config.yaml
num_attention_heads: 4
intermediate_size: 320
vocab_size: 8192
positions: "rope"
learning_rate: 0.00616
schedule: "wsd"
decay_fraction: 0.395
final_lr_fraction: 0.1
dataset: "wikipedia_en"
Each number is 500 + 25 x the weight over its row's rms, rounded and kept within 0 to 999. Layers, rows and columns count from 0. Numbers have three digits each. The size before them is the row's rms in percent of the matrix's.

# layer 9 MLP down (transposed), 320x64, rms 0.107, rows 59-80, columns 0-63
138:544481535469491489466515504517512506522514488475485528501490485541469477548492482538493530476517534501482498496445498482546449513456525477491493475509518494531507545495474512469510528466519515
120:462514475485503497518532504494522493486472485540501498507568516534505468510501521515482460444459505513485492462506489464512523504501478528470490517493531536550462448518510520512509523475508495
111:515528460495532487517484511540472510567470516491472501524481462477482512529494538495506504515484506455513551493492474476489528494517499473531554511480512464476500504487461524497518481541485474
079:513559517522441480522470522469490484489487481509442493520519527541473483467458501496486481520524466475543516525509498453513481482517482526534472497498512480519536536499497505520485494527505508
026:503522475513501521506521517441514508502489569501475499474504482451537526506500509515478485457475498453517500508498495477539518514506486511513458495533520493505455494466556507505544510467499474
077:459532505451505481469512503512452479505512519461540512515492529479493498458518483514514474502520439538510552500478484466499513481503526475512503542502480523557501505524534498508480490487521476
101:495520518539474510467482515513488509454504551467509472527502492516500516535459526505495551480470474498514527527492477510516499495506469537502484538506495405494501492502522512474484525494501474
018:494535463495516485498528518455513525478465507497485478497525502458482510495484542504508471507512505513527501492476506459536478522542514470505467527535439483549483510500553466512518476487529490
124:479517516448530493487476541493512502503518538448518493517526507485520468470499511504487522505464492518495457514508548478520517500491481481471485508533545443510454489485498526450520500516530522
107:525520443491555494489493510487471483523443515485520485512500504523534520515486491516507543481510466519474462513493558473528493540554500488486495494463501492470482462506489503497514479503541480
074:435501470508503514500548485439493530520524476524486497539473518513503530460489530489491515482536490546513498474501482477542502482523495482516512519522510502508502452477491454460491489521510533
040:455484517472511496464476508554517475441522503510504484533493545529498471469528540480531524498513482545487480473490492537490495507513469460495488517548483500479492500519532469498480479502524523
040:567486472516497499509513511464514497477495479456486485497521524539472499477511520528481472499497510520518528508507495472491491485481498492446441530552504500543498554447518505508530487516500492
135:496527496520533471509495536495512508512461535495496521497520530501466472479433507465502487513525485525462481512486567494505474478510528481502522487523487519557495509465496504456536469523483485
113:523508473470475474513453513515519482494541469508479557500511458497505481518529544547516503468471529500516471525492445488469510497490529515515516471494483502493508546513509496502475474461492541
107:508505504516506489492515532533529523491472511485502560543539474507487486435516480508521505511495479469505491473502457542465501514497495474522487497557484483491448495511491486541541510496460501
085:527521506486488500491505505476493475504513545479503512525460514511534508498513529498499537443469448484475503525519495492507482495546552538512516518505483481467533537465480510512449491491460464
081:462512507535494527496480469494513535507500537486469495521484481494458547480494526507515469462473503496517539475457509494527524478515497548469474544506492465515534478503512483484533550475511468
057:524502479507521489473535515459523511487466511503523482501534495455495498493477492514493503479489507522545521534505485463522445512528519480487469498517462477568504540511509462521510441514514492
114:494569498570485475513494472505513477475522498496510534527487476519453523466490493484527470532491510532492492500474453506474509477516542509461555508496507500478485510485517500511458508528484499
113:524461472499510525461472487502535484491479501474478505523528490491468507534469476485482543510527514486525545438528510512541447508518494508511541520490517502521479467521503511510523495467452499
101:516537526487484477469497519522459514497463500490490512531494470481514487463535501477501477507535536495506565519521442494511490422495528514471500512504500510489470519546524496520498516494487474
# layer 9 MLP up, 320x64, rms 0.222, rows 60-80, columns 0-63
115:518495518438466515526544477497500480528510472507502473486508503460475436507504486476507481494438468492522483507546511520509518500546500507479473512490507499562479497523498522538488495495520526
107:548483478472508472491510494511514426473510497470478507511516469499482490498505498504495490490491534470469515485532471531540520499495518473504577494481496472542485538505457518539484490521520510
081:518457504460497515463554505500475507444536493482498516526497523514466448478525469523505535462507484503543487492510509529465505463528512528544481491506520477507516507506506486453503494494494537
028:472498490491491483486476503565489493511496465487513530538504509517490467472497497499510502546537494534476480455457512531465481507478514478477518510466494519472522479535434498526486486524483542
072:515487485502501472525450451478482494473479506492475456481512486510533487562511475510516505522505510476523531530485551511501475496453524503467506507502490500487513480503515559460540504469485537
103:503495506490510546489486513567504498485490536524476481539481488527478485462495497475506520438490475511483489471481518503484530468492479557503476493487527450479505508498555522515490531490518531
017:510494536527455515494481499529477466513524502500531527507461482509506492487543472496503510517486464477470503491514504535453527488462509523481526507481583519475488491531454522524516521501471494
121:519513514461479543480474527529492483550482504455535505515511495473474479480543458497473501490475550508463466480502522515465544448539482521490544495507494509506497490513495515517500514517519516
110:463489494491463449483522512497503527497538522532526524539500503488493465481530529521518503508478530485490508472464503509525470498455495481500442472498490510475548502496525548493486558513493476
084:567511521530510484479526502516485462498508503523550500484475502485513493519507493498495508497499487447487475531497522576500492545466493514508511491507522528458470471486480481502489549490497450
041:497467474479495505542496514454453511530497541483489515480486475482488504559498468535475481505490513448510518535526494472518518519466508540523493500468549523507491477473496528470527525480485502
039:451510531490525534487478499521517521534528502517516535495495482508495503499503488468475508525452505479482490513506496542501480472507470491538542461526471487485500478570493505437470521474476497
121:509516499522453517482481494470513427481522462520478483502477472505544487513493488473493540519490504476510460516519505492515507497521520525510490485507524489581493518496518531488492547512451485
117:512519502496500475480496527521517515481547459525511567491484442499499526509454517504522465494475516484480498522505471510500506458486511505494533452423498521486506525501474519477499528520492506
108:530502499440546516510501501528469507447506471494558498496473496511517510503522502551495508480487497483477496500511490440487523450521508491492510546496486548495513531477465521486526515513509534
089:482516489554514507510479485540531525528497482516529517499519474485501480483496470519470469546469548521526476458495503520478508542468443468505484485482516486500487454510512489496526509473540524
084:541516507484470495481488482529513461517490477485549516512517501467517518483482487520496495489531473508465506435493511504526468557502519489509540531456482542477502505491467500487448461511483519
057:510509529545510518500471494568483503527547499506493506500472487511502507488548474469502492517506487481438499461511503557475519486497505519484523493502535524454479464519509514475526519457479516
116:502462490509511535570536512510506476504471497520493480530492469466475488509482511493511499428478476481461508478500501484486501484515507542536535471517492498510475500523480532549501536473536491
120:515510516489515533474462489453532475489490511504502561511503489477531505545466463485507479490532492506461516458495482474486539500550490496488533477446499530527504498457528482500509525480484509
101:546516506494476519486515511490502493501494508513515435532492458508534510475533488472471489477534475517519497494466538516535478483523509542517461509468559490493498488492479480490435513480526501